config.toml
n_layer = 9
d_model = 64
n_head = 2
n_kv_head = 2
head_dim = 32
d_mlp = 128
vocab_size = 4096
activation = "swiglu"
norm = "layernorm"
norm_place = "pre"
norm_eps = 1e-05
positions = "alibi"
qk_norm = false
attn_scale = 0.177
bias = "all"
tie_embeddings = true
parallel_block = false
init = "normal"
init_std_qkv = 0.0625
init_std_o = 0.0147
init_std_up = 0.0625
init_std_down = 0.0147
optimizer = "muon_variant"
lr = 0.0101
lr_mult_up = 1.35
lr_mult_down = 1.5
beta1 = 0.9
lr_head = 0.00861
grad_clip = 1.0
warmup_steps = 200
schedule = "wsd"
decay_fraction = 0.749
decay_shape = "linear"
final_lr_fraction = 0.1
batch_tokens = 32768
seq_len = 2048
doc_mask = true
train_tokens = 137700000
steps = 4203
dataset = "wikipedia_en"
Each number is 500 + 25 x the weight over its row's rms, rounded and kept within 0 to 999. Layers, rows and columns count from 0. Numbers have three digits each. The size before them is the row's rms in percent of the matrix's.

# layer 3 MLP up, 128x64, rms 0.172, rows 118-127, columns 32-63
098:484542532516546486508543512497514519569483489489520530477493512498497500477492503477480565534492
084:502543520528528546480506481510478474536508478512525454527540522482475489498450518487470465503564
110:484476487486529481485506484493534502475510494479476493476522506508573504410501519495491489513522
098:498534514518479464499481525488522498519489489489520485521547488523536540454513518485482582524474
093:517480481458479502527490474515523483515480512513528507529556469449455519516443472481516534491526
097:471486460495479482513505523484501443498486490507527473473505489524493474468466527557495527452496
062:517492500551555534503484498497481510526505474465525516480476509492501482511518491540488490517461
096:512537480511495532482520515523485513500531483455470482498467524522514497496524485540486452464486
103:478484508564502514518494523485511475474518509504509471475461516493459470534556503496500527499551
094:490549464522484528513459482486520481530511505520486524509496491510527500493481482457497479508479
# layer 3 MLP down (transposed), 128x64, rms 0.118, rows 118-127, columns 32-63
091:519441513470453490488492518496495516512482563497516520485477501497509534472479510480491495442513
110:477490519491477467519504487485452512460534475504440509492493496501515490527523506498494501463503
073:471511443512528480476492516498513541473547498504523458456476532515520492478479467497485546477499
122:502520502553471539513495538476518495499472491501458470536492480523530507491462480465482511460576
099:520522558517486533460551510502503459517460479462451495539488519529530485483500498526512503473509
110:494495488486488520504495471507531495516500545536481599477522486503483488511498516506562522477524
076:483501496492474510461519486509533456517503521528493544503538499523490497489473517489541492446537
064:475460505500488496483490493493509483529457508508472541475504490490479519497488531534488476511516
120:522508512503504491517492469506496525451447513437521524506535545522480497512484515532501489479505
081:479511459485531470512439447517504526473504491513507485481473540495501519510510482504466505526466
# layer 3 MLP gate, 128x64, rms 0.13, rows 119-127, columns 32-63
085:509512509491479518554506506479552530519488482546497519465512483497491543485482471514521472489465
084:435465537465480473485481469500502447488500482497556486495523493491474493451480493500492540506481
090:512510530501472493519484483538498459479490496462536567504515478517455494526526473488520516521478
073:475528525465514535513491499480499550477521506522555521467543484529461494506499510468458497503506
091:492552549518481513502478568468513523503499523505499508461504516529476496480495480515487470491514
095:498505530514532469518496515537509528508535495496495509542539532464501538543516493475463489523474
082:528478499527484495538499517530489502541498503495490481550447484517542463471558498502494485480503
111:479521483486519508505465509509508481502512502503495550470484533542522501471489494536493516551513
076:519551503512499504532481481480515477543508546488531511510439500522527494528512462469455497483484